Weights of a small GPT-style language model, trained from scratch on English Wikipedia.
Architecture: rotary positions, untied embeddings.
Each number is 50 + 15 x the weight over its row's rms, rounded and kept within 0 to 99. Layers, rows and columns count from 0. The size before them is the row's rms in percent of the matrix's.

# o: layer 7 attention output (transposed), 128x128, rms 0.0994, rows 87-95,119-127, columns 64-127
# v: layer 7 attention value, 64x128, rms 0.143, rows 56-63, columns 64-127
# gate: layer 7 MLP gate, 320x128, rms 0.169, rows 0-26, columns 64-127
# up: layer 7 MLP up, 320x128, rms 0.161, rows 0-25, columns 64-127
# down: layer 7 MLP down (transposed), 320x128, rms 0.278, rows 0-25, columns 64-127
o87 099:28 28 59 70 70 67 74 29 57 75 66 64 58 44 53 27 46 63 64 60 57 44 45 39 48 28 34 66 66 42 42 55 50 38 45 50 49 42 55 61 42 52 44 35 65 32 24 58 42 53 41 68 84 45 65 63 52 45 24 73 75 47 47 54
o119 092:63 43 24 32 49 85 28 63 50 53 51 59 47 49 73 65 27 47 53 42 47 47 54 42 57 63 39 46 57 63 47 67 73 43 51 60 46 45 65 37 80 30 60 80 51 32 59 67 50 14 58 81 53 65 28 63 44 38 64 51 38 39 44 66
v56 098:28 58 53 30 39 41 62 58 57 33 24 25 70 70 29 42 53 79 74 55 46 46 39 46 41 41 47 48 43 60 42 51 54 51 38 22 78 48 55 46 49 32 78 34 56 64 50 53 61 04 29 33 68 30 59 79 45 64 15 60 41 41 59 46
o88 100:48 56 66 41 39 42 52 45 55 78 38 35 44 55 59 40 42 44 69 45 21 69 58 57 39 56 49 52 54 32 24 48 50 53 48 38 36 62 57 39 53 39 38 61 87 29 50 30 41 45 57 76 76 46 73 61 46 25 36 59 66 56 43 53
o120 097:57 43 31 50 54 39 47 41 62 27 28 57 53 55 39 50 33 59 59 30 56 34 63 32 44 62 48 35 40 45 62 23 21 75 42 08 72 54 65 42 68 41 56 34 27 66 59 28 49 65 38 58 11 42 47 16 33 72 23 76 53 24 54 53
v57 100:53 48 66 58 51 46 48 34 53 32 34 53 67 24 64 56 49 55 50 45 55 36 90 03 61 52 53 43 69 45 36 54 41 41 51 54 36 34 52 45 50 83 67 52 42 31 30 45 68 69 72 40 54 52 48 71 31 67 36 46 43 67 63 47
o89 092:49 48 46 37 54 45 30 63 39 24 47 51 64 59 38 47 62 42 64 48 55 69 78 29 63 17 72 66 63 37 70 46 54 51 53 59 46 65 70 50 25 55 71 70 44 71 80 48 45 53 46 34 30 49 29 48 49 82 65 34 44 41 50 51
o121 106:39 38 31 65 43 57 17 43 75 53 19 55 43 59 55 68 50 55 65 40 17 47 75 19 54 41 20 62 42 73 58 45 46 45 50 16 34 50 40 45 35 44 57 35 44 37 33 69 20 48 10 52 60 27 51 46 33 42 43 56 48 39 52 41
v58 095:26 40 56 68 64 52 44 64 59 70 62 27 77 50 55 41 37 55 77 37 56 60 63 43 46 68 41 62 56 37 66 61 55 58 49 50 62 30 69 73 40 47 66 18 51 36 45 33 59 34 28 65 46 28 47 46 71 24 65 49 63 31 34 25
o90 093:57 66 33 37 44 58 53 39 60 99 54 50 30 46 49 40 36 63 26 45 63 63 65 78 41 65 34 37 58 40 44 60 31 53 47 68 51 42 80 37 54 40 23 19 53 70 45 22 48 37 74 60 59 57 49 73 49 51 43 69 58 28 40 41
o122 108:43 42 33 70 63 51 49 59 30 63 65 50 58 63 65 86 46 41 86 54 41 58 77 50 54 46 50 55 29 43 69 45 55 57 13 46 45 42 27 39 23 77 41 59 58 73 46 53 86 49 42 21 39 47 40 42 34 41 53 39 26 52 24 60
v59 098:62 48 68 53 55 60 54 35 25 61 44 43 39 33 74 56 56 53 37 39 62 43 64 39 45 88 44 51 67 39 58 54 62 21 30 43 70 48 45 52 66 62 39 51 79 77 38 49 53 56 22 55 48 52 60 43 39 49 29 45 57 32 60 50
o91 086:37 73 67 33 44 46 45 56 38 75 22 57 59 41 42 41 43 51 28 26 51 49 59 58 26 65 60 68 51 86 34 51 40 34 34 71 45 50 45 61 41 58 46 83 38 53 42 50 32 68 56 28 48 51 59 70 41 56 75 39 43 39 42 68
o123 106:76 30 65 31 49 23 40 44 44 43 59 46 29 43 51 65 35 48 53 73 51 39 76 74 49 58 59 21 59 36 60 58 69 51 56 35 51 42 41 54 59 46 42 15 69 35 30 58 50 41 48 69 52 36 46 57 43 58 24 68 83 42 37 45
v60 099:74 39 30 59 71 74 49 60 46 45 25 42 51 79 51 35 74 50 50 49 44 46 50 52 29 24 41 34 66 45 71 59 56 56 61 74 33 77 70 34 50 34 75 50 63 54 32 43 92 44 56 50 72 33 46 50 71 51 32 29 61 47 25 55
o92 094:42 46 46 63 60 54 63 33 39 44 42 48 28 61 70 22 52 67 56 42 42 53 71 73 62 66 61 30 66 28 53 45 82 30 39 71 19 67 58 49 55 36 55 61 55 38 83 51 38 61 66 54 55 50 69 67 54 36 61 55 53 87 65 63
o124 103:91 44 37 52 48 20 55 48 46 35 66 62 16 50 76 30 53 54 53 73 49 42 57 24 63 62 46 64 22 49 68 49 48 40 56 57 61 30 39 53 46 76 55 66 37 35 17 52 46 34 66 64 63 47 37 48 44 46 30 47 58 45 65 44
v61 112:49 60 39 45 70 37 63 61 50 57 44 41 76 78 41 44 47 53 49 30 49 48 66 35 71 36 69 23 90 50 30 40 64 55 41 59 57 50 58 66 42 48 56 58 30 57 53 27 40 20 60 48 27 48 34 33 61 38 50 58 61 62 27 70
o93 117:35 41 37 39 70 58 54 31 49 67 48 52 35 50 49 56 53 52 59 15 50 58 83 56 86 57 00 26 53 74 35 53 36 63 63 78 62 50 49 55 45 28 52 46 41 60 55 40 29 56 75 57 39 46 39 54 53 54 57 58 49 54 41 63
o125 097:65 38 72 31 49 33 35 71 53 30 55 37 26 63 52 61 62 69 46 29 88 86 68 63 38 47 82 31 51 53 69 51 63 32 42 50 51 59 43 59 32 53 53 34 21 50 52 47 62 55 45 46 36 25 73 58 60 39 61 46 40 39 65 31
v62 094:36 36 88 62 18 54 65 33 27 56 63 56 37 61 39 52 37 62 63 63 56 58 45 38 43 43 47 55 43 40 20 54 35 65 68 84 31 53 53 40 39 37 47 70 46 68 26 53 66 72 44 76 22 25 70 39 61 52 41 54 36 42 57 49
o94 081:40 45 56 37 30 57 63 64 76 45 48 42 40 36 33 51 51 37 51 42 19 22 34 49 47 46 45 39 40 55 51 36 10 67 56 52 58 63 50 40 72 51 48 32 48 66 57 24 61 70 53 55 42 47 57 63 69 45 53 54 75 66 43 28
o126 122:58 48 37 58 66 47 62 44 45 46 27 34 49 69 39 43 37 25 40 63 59 75 60 48 45 41 70 56 45 57 42 56 64 58 36 25 13 42 53 54 30 40 53 63 41 61 70 46 45 52 50 64 51 37 48 63 15 59 37 50 25 39 37 53
v63 103:63 24 36 78 76 45 58 48 36 38 50 54 49 63 42 57 63 78 37 34 37 55 59 48 26 56 35 67 17 60 57 41 49 72 40 53 57 68 43 67 58 56 56 26 37 67 37 68 50 70 47 43 58 15 35 64 55 40 48 46 47 59 32 54
o95 096:44 59 44 67 33 65 54 57 44 44 41 47 62 40 43 32 71 48 50 81 55 47 40 74 53 48 76 42 55 62 70 55 50 44 28 58 37 64 31 40 60 39 55 30 54 62 44 48 52 67 40 36 39 61 34 58 44 72 55 68 60 67 64 42
o127 118:67 49 41 64 53 35 37 67 47 38 52 72 46 51 44 63 72 47 37 27 39 53 50 35 73 68 51 67 25 61 37 21 29 61 58 35 66 50 56 50 46 66 44 73 32 51 59 45 58 24 49 42 48 47 38 39 65 28 35 52 67 50 58 67
gate0 102:22 66 43 36 44 48 57 45 61 34 41 50 45 41 42 49 48 45 27 27 42 46 82 37 56 26 68 64 62 49 51 58 59 50 39 42 42 65 28 37 64 55 34 26 47 40 78 48 50 50 47 54 54 45 62 24 48 56 50 66 46 56 47 58
up0 107:44 54 39 42 33 77 33 72 56 28 20 46 44 40 32 73 48 43 54 62 43 25 60 38 73 46 34 53 25 22 50 58 68 52 41 44 48 52 61 41 62 18 42 56 62 31 40 32 71 65 46 47 46 33 37 29 51 47 56 53 35 57 63 40
down0 107:57 64 66 92 43 56 49 37 57 43 43 55 28 72 57 53 54 61 58 27 61 43 40 52 45 57 27 36 44 74 52 39 48 35 37 55 23 52 31 30 81 11 45 39 50 67 36 43 21 50 62 55 47 58 34 52 36 31 37 69 50 49 33 54
gate1 095:15 68 16 50 60 46 51 59 32 59 53 32 55 58 78 55 39 46 49 35 51 52 37 75 48 32 29 52 36 62 53 46 41 41 56 71 51 44 34 50 25 38 78 56 43 66 47 71 69 53 44 70 37 74 60 23 36 48 42 60 58 73 58 52
up1 095:71 59 37 74 70 88 54 63 60 57 46 55 25 58 50 45 46 78 78 54 51 53 60 27 49 65 34 74 62 65 51 42 69 50 38 47 62 25 19 55 48 46 60 80 58 61 59 59 52 51 58 37 64 48 52 46 37 36 42 50 52 65 58 57
down1 096:31 45 72 46 64 39 24 64 69 60 38 35 61 44 61 32 59 44 66 56 65 66 60 57 54 34 59 36 62 71 58 36 37 31 65 58 60 46 62 75 34 48 55 60 40 24 32 56 62 32 64 48 76 62 45 41 52 41 35 62 51 47 34 32
gate2 095:47 61 45 64 39 21 31 60 46 26 42 62 28 62 62 39 64 35 65 62 51 73 58 57 51 50 91 15 80 72 73 69 78 79 37 57 26 35 50 68 66 61 55 51 54 54 44 38 56 38 55 47 50 47 63 51 29 59 57 59 23 59 42 48
up2 089:58 54 29 24 28 27 55 47 44 53 40 66 66 49 40 60 36 79 53 49 51 39 65 58 42 29 76 36 45 60 80 47 41 36 54 70 27 30 79 57 22 53 70 71 77 60 45 63 26 63 37 32 35 42 67 68 29 34 22 36 43 35 45 47
down2 095:57 57 39 51 67 53 25 46 51 26 49 53 39 57 42 21 75 05 85 58 40 37 45 61 34 74 53 36 67 51 59 63 76 69 31 54 41 62 53 44 75 53 41 27 63 83 52 41 27 26 61 68 38 52 69 73 64 41 43 67 42 71 54 51
gate3 113:39 75 83 75 67 28 74 42 37 48 64 50 37 81 60 26 60 41 20 46 70 58 30 23 62 62 40 59 60 61 52 39 50 73 46 19 42 46 49 67 33 59 44 50 30 76 62 37 55 58 69 51 56 45 66 39 79 52 48 25 38 73 38 48
up3 105:45 55 26 69 26 31 75 42 68 51 55 18 70 33 42 53 54 36 66 28 80 61 74 45 26 50 54 70 34 60 62 55 40 68 47 45 78 67 38 48 52 50 50 50 40 51 62 65 77 60 45 65 61 38 61 51 47 72 62 32 52 30 74 44
down3 102:34 47 45 56 40 58 69 56 63 55 51 41 37 56 49 30 81 35 28 55 40 73 00 62 38 45 24 61 48 42 53 54 52 64 39 49 58 27 29 52 38 50 44 61 38 71 60 68 45 49 60 77 27 49 21 35 58 31 60 58 14 50 45 62
gate4 113:43 54 75 16 46 34 50 44 38 74 54 66 33 16 55 59 73 33 59 65 80 73 48 49 43 37 41 54 37 37 64 57 49 62 63 46 40 27 34 54 46 29 71 51 47 40 55 50 42 57 41 51 68 51 49 59 60 51 63 51 29 80 42 62
up4 098:55 62 40 31 43 39 43 58 62 63 81 52 63 68 62 51 44 59 46 24 34 28 69 37 75 55 57 50 51 34 73 47 68 24 40 43 33 58 56 58 63 61 49 24 74 74 69 36 44 52 37 44 41 33 13 57 42 65 61 32 60 35 71 71
down4 110:46 46 83 62 51 37 50 48 42 61 47 56 28 22 72 43 50 60 53 41 51 70 66 66 32 79 24 34 39 56 46 48 57 64 37 46 27 49 54 41 62 56 72 49 23 37 65 72 83 34 39 49 58 70 64 36 40 32 42 57 50 44 48 34
gate5 097:54 45 61 73 56 34 42 53 63 60 44 45 52 55 36 27 62 35 50 49 44 50 69 79 38 48 49 55 52 70 50 57 55 60 72 73 47 55 46 68 65 51 51 72 60 32 87 51 50 05 58 45 59 42 75 44 41 41 75 86 56 51 25 76
up5 098:61 43 54 34 51 58 53 57 57 36 38 63 44 56 57 20 40 42 37 42 61 68 41 53 55 44 34 37 48 63 76 46 35 24 59 49 40 35 55 58 65 37 45 33 54 94 27 69 41 56 19 73 48 53 38 51 71 53 61 52 38 37 62 31
down5 104:70 33 39 42 47 38 32 38 25 49 65 66 27 56 77 62 22 56 39 37 37 74 51 54 39 51 27 38 53 41 50 28 60 45 34 72 48 53 28 26 44 59 62 54 38 40 53 74 36 72 28 52 50 79 34 66 66 70 32 28 29 52 85 45
gate6 109:42 51 65 56 73 44 61 74 43 46 36 29 71 50 63 48 53 38 46 49 69 39 73 59 58 72 48 49 33 60 33 71 39 52 29 31 56 63 77 22 42 58 64 47 35 50 57 31 62 47 59 35 44 55 41 45 68 58 57 72 71 32 48 56
up6 107:41 26 58 42 44 53 30 44 61 55 78 60 29 80 67 44 54 46 38 24 40 35 51 51 60 14 41 48 68 37 63 29 40 09 60 55 49 25 59 44 58 51 79 73 71 20 51 75 33 49 60 76 70 40 55 68 72 27 52 49 36 41 73 52
down6 106:84 33 40 67 49 95 54 49 64 48 53 31 47 74 67 53 21 70 61 65 35 48 24 28 60 37 51 26 58 53 44 37 40 49 42 63 53 57 27 48 58 38 50 99 43 17 52 50 42 57 46 54 66 45 57 34 48 31 66 53 65 44 46 43
gate7 109:36 57 22 29 55 32 50 57 46 28 69 53 62 47 79 56 12 52 56 39 57 44 72 35 23 38 80 44 66 62 67 61 65 41 52 30 43 72 26 47 41 35 41 47 50 54 62 41 43 36 28 77 36 48 52 38 42 74 76 26 41 62 38 54
up7 100:32 61 26 26 56 39 35 65 66 34 25 70 66 63 27 19 35 59 47 56 71 40 33 59 81 31 44 58 39 37 68 52 69 58 59 68 78 60 40 44 54 44 63 65 45 45 56 35 44 60 63 27 61 24 39 64 56 42 59 63 54 43 67 27
down7 100:28 54 62 46 44 24 42 59 56 60 34 61 54 44 48 39 49 43 77 58 41 51 25 50 38 57 81 52 43 71 64 53 55 39 70 71 48 53 61 65 71 26 88 64 64 57 45 37 23 45 62 15 47 56 43 52 29 53 31 23 71 57 82 67
gate8 105:45 72 39 38 51 40 35 11 57 49 50 45 61 26 40 29 43 88 53 53 68 51 68 52 75 77 55 58 33 44 61 50 31 51 38 41 26 46 61 52 77 51 55 57 40 46 67 44 49 56 57 67 28 50 56 53 61 48 43 41 58 41 73 53
up8 102:38 54 54 74 64 49 65 60 47 29 53 33 63 36 66 73 54 60 50 48 44 51 58 35 24 73 43 42 42 46 27 67 33 31 44 57 62 24 29 50 47 63 33 50 37 53 71 56 40 72 66 62 57 53 34 40 39 65 57 38 62 57 58 35
down8 099:70 40 19 46 29 68 57 40 38 64 65 43 78 54 61 51 34 59 85 75 57 57 45 53 51 44 62 35 61 55 42 57 44 68 44 76 52 30 50 30 39 32 59 35 49 60 48 47 80 71 60 28 39 39 64 54 74 60 69 39 76 44 69 67
gate9 106:56 78 74 45 48 16 56 66 69 49 59 45 64 45 49 48 33 45 50 45 57 55 78 57 78 47 51 29 36 34 65 39 41 47 69 53 40 58 76 57 51 54 56 41 17 45 61 11 54 60 56 46 60 46 38 36 37 40 52 39 34 67 58 30
up9 104:32 43 31 43 62 34 60 36 30 29 75 31 48 54 30 46 59 44 52 53 73 65 58 22 57 58 65 42 57 46 30 48 50 67 51 62 59 51 36 75 40 67 55 59 38 46 48 22 43 50 52 55 55 35 63 63 37 49 38 56 34 68 15 21
down9 100:42 45 37 34 38 24 72 55 42 47 58 51 68 56 39 72 54 61 38 35 52 30 48 58 61 50 54 67 71 32 28 54 38 52 29 48 94 45 36 76 37 46 58 31 63 67 60 28 65 68 60 28 26 60 42 68 61 35 35 38 38 61 31 55
gate10 092:58 75 56 40 58 75 38 71 57 43 37 70 26 72 34 39 43 46 54 17 46 53 66 58 94 60 42 24 30 56 30 81 43 47 37 39 76 63 38 55 60 41 60 50 70 48 47 60 56 59 50 48 65 44 59 66 47 35 41 41 37 75 59 86
up10 098:58 57 16 40 21 47 48 32 44 65 72 54 41 24 39 62 44 74 60 45 48 73 56 39 52 60 86 63 47 64 55 50 59 38 64 72 45 37 59 28 31 30 48 52 69 55 50 46 52 71 44 61 37 42 52 50 57 51 66 28 59 47 59 35
down10 096:40 46 28 63 40 49 40 62 53 59 56 26 50 70 25 51 39 66 62 68 00 64 45 25 59 57 37 35 24 49 25 46 53 30 61 30 73 49 44 35 54 29 46 58 63 51 51 41 48 74 48 39 26 54 53 27 56 54 51 51 45 45 58 48
gate11 099:44 55 37 34 72 26 34 59 60 39 46 09 66 36 39 34 17 38 45 52 17 63 44 44 54 46 48 58 45 56 36 60 44 54 41 30 26 34 49 43 49 49 85 68 60 34 49 57 51 60 45 68 52 62 41 50 54 41 53 27 90 79 41 68
up11 095:40 61 56 32 57 58 78 38 38 17 44 82 38 54 58 31 30 54 87 53 58 52 44 54 55 51 62 54 57 33 05 52 78 27 62 55 75 55 68 30 63 57 19 55 68 56 37 40 74 43 44 58 51 35 26 51 48 39 60 48 43 51 62 43
down11 097:74 41 37 56 31 32 37 53 64 33 56 63 65 58 49 30 60 45 45 69 56 57 37 35 50 58 27 59 49 60 50 53 65 51 57 71 43 35 93 43 38 32 42 55 36 39 60 73 14 57 74 57 58 32 75 49 47 50 79 60 57 38 45 22
gate12 097:25 48 33 69 75 49 52 52 36 34 37 53 41 73 38 36 69 56 25 50 34 43 41 73 22 50 59 79 50 58 54 36 51 74 48 58 35 36 35 57 15 31 45 27 37 52 22 37 45 28 37 53 68 45 47 60 56 36 65 36 49 41 46 20
up12 092:60 57 34 45 31 41 64 49 48 39 57 66 54 28 21 69 72 54 77 69 59 76 62 76 45 52 35 41 53 69 54 40 47 29 38 48 48 38 78 81 98 77 70 52 57 51 52 48 59 43 50 31 56 55 48 64 42 42 51 62 41 37 65 46
down12 093:54 37 58 41 39 40 50 41 41 33 68 25 39 44 60 57 45 58 71 35 19 48 50 60 70 79 38 23 55 71 67 19 49 59 53 65 24 23 55 61 51 63 34 38 65 25 35 35 64 40 29 62 37 47 42 41 74 32 35 55 41 49 44 55
gate13 092:49 48 40 49 36 61 46 38 57 51 28 59 59 58 43 46 60 64 30 26 82 69 50 43 53 60 55 57 54 50 62 37 69 55 23 62 52 50 75 39 48 71 35 57 57 18 84 63 49 40 62 59 41 43 46 52 37 49 57 34 42 58 40 28
up13 095:48 54 48 48 43 41 72 19 68 40 35 46 47 44 16 29 45 36 30 52 38 40 39 51 47 63 40 33 52 63 52 42 58 57 47 44 65 30 22 70 64 55 47 27 34 75 64 53 54 64 15 31 38 71 81 53 45 52 58 56 53 67 51 54
down13 103:42 43 53 32 51 52 58 60 40 68 29 47 57 69 34 47 40 64 70 29 62 62 42 49 42 87 68 25 57 75 31 53 38 43 72 91 36 37 55 55 57 84 48 62 46 57 64 43 53 73 39 59 43 41 65 52 57 57 52 62 63 72 42 70
gate14 096:37 42 41 54 41 64 71 37 50 05 54 43 44 70 70 51 36 45 59 41 46 37 47 47 82 79 41 54 58 51 57 08 56 54 43 58 37 47 43 53 49 68 60 66 46 20 46 48 57 49 89 20 31 51 43 73 67 38 69 46 64 56 46 35
up14 096:52 66 47 37 30 43 61 51 55 41 35 56 63 51 45 51 59 76 40 73 44 72 59 58 36 16 40 45 48 23 42 24 27 80 56 53 39 37 31 56 76 64 53 47 45 66 51 90 57 46 60 27 51 48 54 63 18 45 43 42 45 27 65 82
down14 099:49 48 65 53 60 57 67 36 41 10 40 26 45 62 68 22 27 29 31 57 64 45 70 55 47 59 51 56 69 43 52 37 52 44 44 46 50 52 38 45 42 72 52 59 61 44 52 34 54 49 90 66 59 71 46 57 68 55 42 40 68 75 36 50
gate15 097:56 74 47 61 59 54 68 58 65 62 43 65 32 52 47 39 56 72 42 95 46 56 29 35 43 49 62 49 79 52 57 55 41 33 63 46 56 39 68 32 51 57 55 76 64 59 40 34 42 70 53 61 45 44 56 42 55 53 52 47 47 16 51 43
up15 099:57 56 48 35 47 56 47 59 60 41 59 47 57 54 50 50 52 49 61 48 41 47 45 61 50 14 40 74 28 43 48 40 47 57 28 35 66 61 32 64 43 71 52 22 25 49 29 43 64 47 42 51 37 34 43 43 47 38 13 48 38 55 40 49
down15 096:53 45 42 72 58 44 61 46 57 48 62 27 46 32 44 34 46 61 58 60 51 59 68 63 63 53 60 35 72 56 37 27 26 28 58 63 33 45 55 45 61 20 69 70 63 77 60 65 43 39 62 58 37 38 77 54 67 55 44 67 47 29 60 47
gate16 102:40 33 23 53 32 40 32 51 51 45 53 41 46 69 24 45 37 48 60 50 46 44 64 65 41 54 44 78 33 89 37 34 27 39 52 81 57 58 51 40 45 28 52 57 40 25 52 88 56 42 61 43 54 48 43 46 52 73 31 60 69 60 45 42
up16 102:63 26 40 30 63 74 39 70 36 85 50 58 47 48 67 53 45 45 54 62 62 24 86 38 65 67 48 48 54 48 39 67 38 52 89 43 55 65 45 65 36 54 28 37 19 68 54 65 74 30 65 75 44 42 51 41 31 61 30 62 42 57 45 72
down16 107:48 53 42 72 24 18 49 46 52 56 53 39 34 43 51 52 54 61 30 35 38 59 22 55 55 65 34 72 56 68 37 62 56 43 56 56 67 31 75 55 44 43 33 51 64 31 59 56 25 45 48 60 50 36 36 38 48 38 62 66 25 50 58 63
gate17 096:15 50 68 36 62 61 29 72 57 47 41 38 47 53 47 33 46 75 34 65 40 34 56 53 35 47 60 57 59 62 82 18 48 44 60 44 59 57 61 53 65 48 84 33 62 73 45 35 41 44 69 69 42 58 44 40 54 41 77 77 32 32 49 43
up17 093:78 48 47 75 55 40 82 65 43 57 54 44 26 46 44 76 61 53 61 43 85 52 62 35 45 58 69 53 29 77 51 44 49 41 46 42 37 15 44 44 28 48 23 81 42 59 56 53 60 71 39 60 60 39 45 24 26 52 49 32 24 53 65 63
down17 095:66 35 70 40 48 37 53 48 56 49 51 47 21 54 59 56 79 35 61 76 44 40 49 52 67 36 68 37 46 52 59 32 52 73 62 40 41 13 33 30 36 73 31 77 37 45 54 30 53 50 45 19 63 49 34 28 23 55 58 21 26 72 52 14
gate18 097:54 43 33 47 48 33 47 62 52 37 58 53 28 76 43 24 45 44 64 48 58 62 60 61 37 67 50 64 50 35 60 83 59 63 61 40 59 54 48 49 56 62 75 18 39 57 69 32 29 33 59 61 50 18 58 86 43 54 79 60 33 92 61 35
up18 094:63 68 45 49 38 10 44 76 16 44 51 12 59 39 58 59 30 33 57 46 30 51 49 39 67 41 49 56 55 50 62 39 58 55 58 33 54 42 54 48 44 49 45 45 60 51 73 58 78 45 69 21 41 58 62 66 59 48 51 16 41 38 66 65
down18 107:74 48 42 67 63 57 30 88 31 53 80 70 63 55 22 48 35 69 58 49 55 67 43 57 48 43 37 65 40 45 50 27 27 60 51 60 56 49 47 30 37 78 54 65 65 35 85 45 49 57 78 45 48 26 72 44 33 56 56 52 45 42 57 67
gate19 101:40 48 44 54 59 24 39 43 57 47 52 56 28 32 80 57 66 99 26 56 53 50 64 63 44 48 70 27 51 62 44 45 41 71 38 51 41 48 56 60 24 60 52 38 51 58 65 36 56 32 38 30 66 47 26 33 43 73 72 38 50 35 38 33
up19 105:72 61 51 35 28 37 68 46 16 42 58 66 44 16 75 48 59 22 24 25 47 65 55 49 44 63 34 54 48 45 40 48 32 40 44 59 55 51 62 58 66 40 56 76 44 42 74 26 68 59 18 65 67 17 67 49 29 52 29 58 34 57 64 55
down19 101:57 45 52 40 41 54 81 49 41 60 66 53 55 51 56 42 54 09 68 35 59 59 47 51 40 58 17 46 69 69 24 21 17 35 64 45 41 33 50 49 66 42 54 44 43 54 51 34 63 58 47 61 39 42 89 67 64 56 50 46 25 54 54 48
gate20 091:66 79 46 66 23 60 65 48 25 62 16 49 41 36 27 70 55 76 44 67 40 57 59 32 52 30 54 69 81 48 76 49 44 49 34 50 63 58 38 56 47 82 53 62 41 25 65 52 51 36 60 76 35 57 54 59 63 47 42 60 68 48 59 63
up20 094:45 50 46 64 27 84 64 80 70 52 21 64 50 53 52 60 67 19 61 77 50 40 35 63 50 77 55 70 36 67 44 38 58 44 46 33 45 64 82 43 49 39 54 41 61 64 51 75 49 22 25 26 21 82 55 56 55 45 68 45 37 65 41 66
down20 091:47 65 28 42 65 62 37 46 66 67 64 74 36 21 69 43 62 45 54 60 72 31 83 64 36 35 25 59 42 58 39 74 39 55 74 57 65 63 62 55 45 74 37 30 34 30 57 78 36 34 68 66 63 54 53 45 51 50 59 65 87 36 37 64
gate21 116:48 60 22 45 56 39 64 44 68 41 55 54 43 49 72 72 35 51 34 63 64 55 50 29 55 62 78 61 60 47 65 40 38 66 49 64 64 50 57 33 42 44 55 61 60 86 79 53 66 76 41 53 69 76 70 49 45 39 72 43 46 57 43 57
up21 110:49 06 55 40 60 50 21 51 63 35 35 44 27 68 52 55 38 53 53 26 34 66 61 41 37 54 47 41 64 30 44 42 34 55 53 67 62 82 64 52 40 67 60 45 25 38 68 69 49 61 24 66 57 50 46 54 57 52 61 28 32 74 25 73
down21 108:73 32 29 34 49 76 49 25 53 60 27 55 63 59 39 69 62 39 43 45 43 52 59 39 33 23 48 56 72 47 62 37 50 72 51 59 46 35 32 47 29 21 73 31 65 57 51 42 47 57 45 57 59 47 54 42 36 37 47 28 36 68 59 78
gate22 113:66 28 66 67 38 67 66 34 54 39 23 56 19 55 51 24 59 38 71 46 53 45 50 47 54 00 49 50 59 38 48 53 45 56 62 53 28 60 64 62 68 73 25 65 62 41 40 64 71 33 38 53 32 34 25 61 39 51 63 75 62 35 29 62
up22 095:61 47 65 61 35 39 54 49 50 42 33 65 36 48 53 49 47 48 52 48 47 55 29 14 67 49 86 38 39 69 55 61 46 69 37 65 77 42 51 44 82 64 55 56 62 74 54 72 33 62 41 49 64 33 58 28 40 70 66 70 33 33 54 59
down22 101:60 42 44 61 42 52 64 58 42 48 38 61 60 74 34 32 53 59 44 59 43 34 56 53 52 41 65 34 78 46 56 49 48 72 60 65 43 67 67 69 65 41 48 71 48 63 25 49 55 43 44 52 46 44 45 40 47 39 55 72 73 56 55 71
gate23 100:43 32 33 65 07 43 40 71 54 37 53 34 59 65 46 70 39 52 35 49 47 41 61 74 44 39 38 67 59 47 52 77 59 50 53 51 73 62 21 56 14 80 37 72 70 43 60 55 39 22 26 81 62 51 31 46 62 58 58 58 55 50 37 74
up23 093:66 42 31 45 15 76 43 47 50 43 68 25 64 27 53 49 68 59 43 54 58 56 77 49 70 22 32 31 65 48 64 30 45 59 37 48 71 42 44 27 25 61 53 39 64 44 57 64 54 22 70 32 58 44 33 21 60 56 31 56 32 69 66 24
down23 100:73 69 31 50 46 39 46 22 81 34 64 40 52 43 54 61 50 85 39 61 60 48 70 56 46 45 55 53 61 61 54 62 81 42 54 37 71 44 44 58 27 40 35 28 82 60 44 63 40 61 38 54 50 67 49 03 68 47 29 42 53 55 64 55
gate24 096:48 35 48 44 46 50 47 65 71 37 42 31 37 66 83 57 57 56 64 49 56 50 59 70 56 50 45 57 35 52 47 77 68 47 77 22 64 71 35 62 28 52 39 40 46 36 45 30 62 63 41 68 53 53 61 55 41 33 63 69 25 43 38 24
up24 101:56 39 62 20 43 43 51 47 54 44 56 52 56 53 15 58 47 47 47 58 24 30 66 39 47 39 43 49 44 85 53 50 71 49 31 53 41 70 51 43 53 56 48 51 19 39 80 49 81 61 60 64 56 39 45 75 51 47 63 91 49 66 41 39
down24 106:36 47 68 48 56 78 49 55 53 51 51 13 66 43 61 47 51 29 47 49 55 40 74 37 20 44 50 48 56 56 26 46 75 64 22 57 51 41 52 39 27 35 47 52 40 54 21 44 31 44 17 80 59 42 43 42 33 63 77 21 47 69 46 60
gate25 120:36 61 38 55 58 46 47 55 59 77 59 51 63 56 54 28 28 39 48 32 64 56 44 71 79 50 38 42 45 56 41 43 53 79 51 55 43 34 39 60 75 54 55 39 47 53 63 65 83 60 46 56 20 59 47 66 66 28 53 49 60 41 52 57
up25 109:59 62 39 56 59 63 37 14 54 71 35 49 60 52 33 32 41 57 49 48 51 57 50 63 38 43 66 50 61 31 46 50 39 49 47 41 74 48 38 40 52 41 19 36 54 54 46 61 37 21 28 37 72 42 72 64 50 35 47 43 52 37 49 70
down25 130:36 57 46 55 44 54 59 74 50 46 50 64 41 56 55 69 56 66 62 58 51 58 36 39 40 52 54 45 49 61 55 47 40 32 54 54 43 52 55 54 39 56 62 60 56 65 38 32 42 55 62 47 62 54 54 46 52 66 51 56 43 52 41 55
gate26 095:68 56 50 53 41 32 49 57 64 27 00 79 33 41 57 58 37 36 18 33 40 39 56 52 43 73 72 41 48 58 63 39 59 72 51 64 58 65 55 59 30 78 71 57 47 30 68 57 43 23 23 52 41 38 68 43 65 52 47 64 69 52 48 45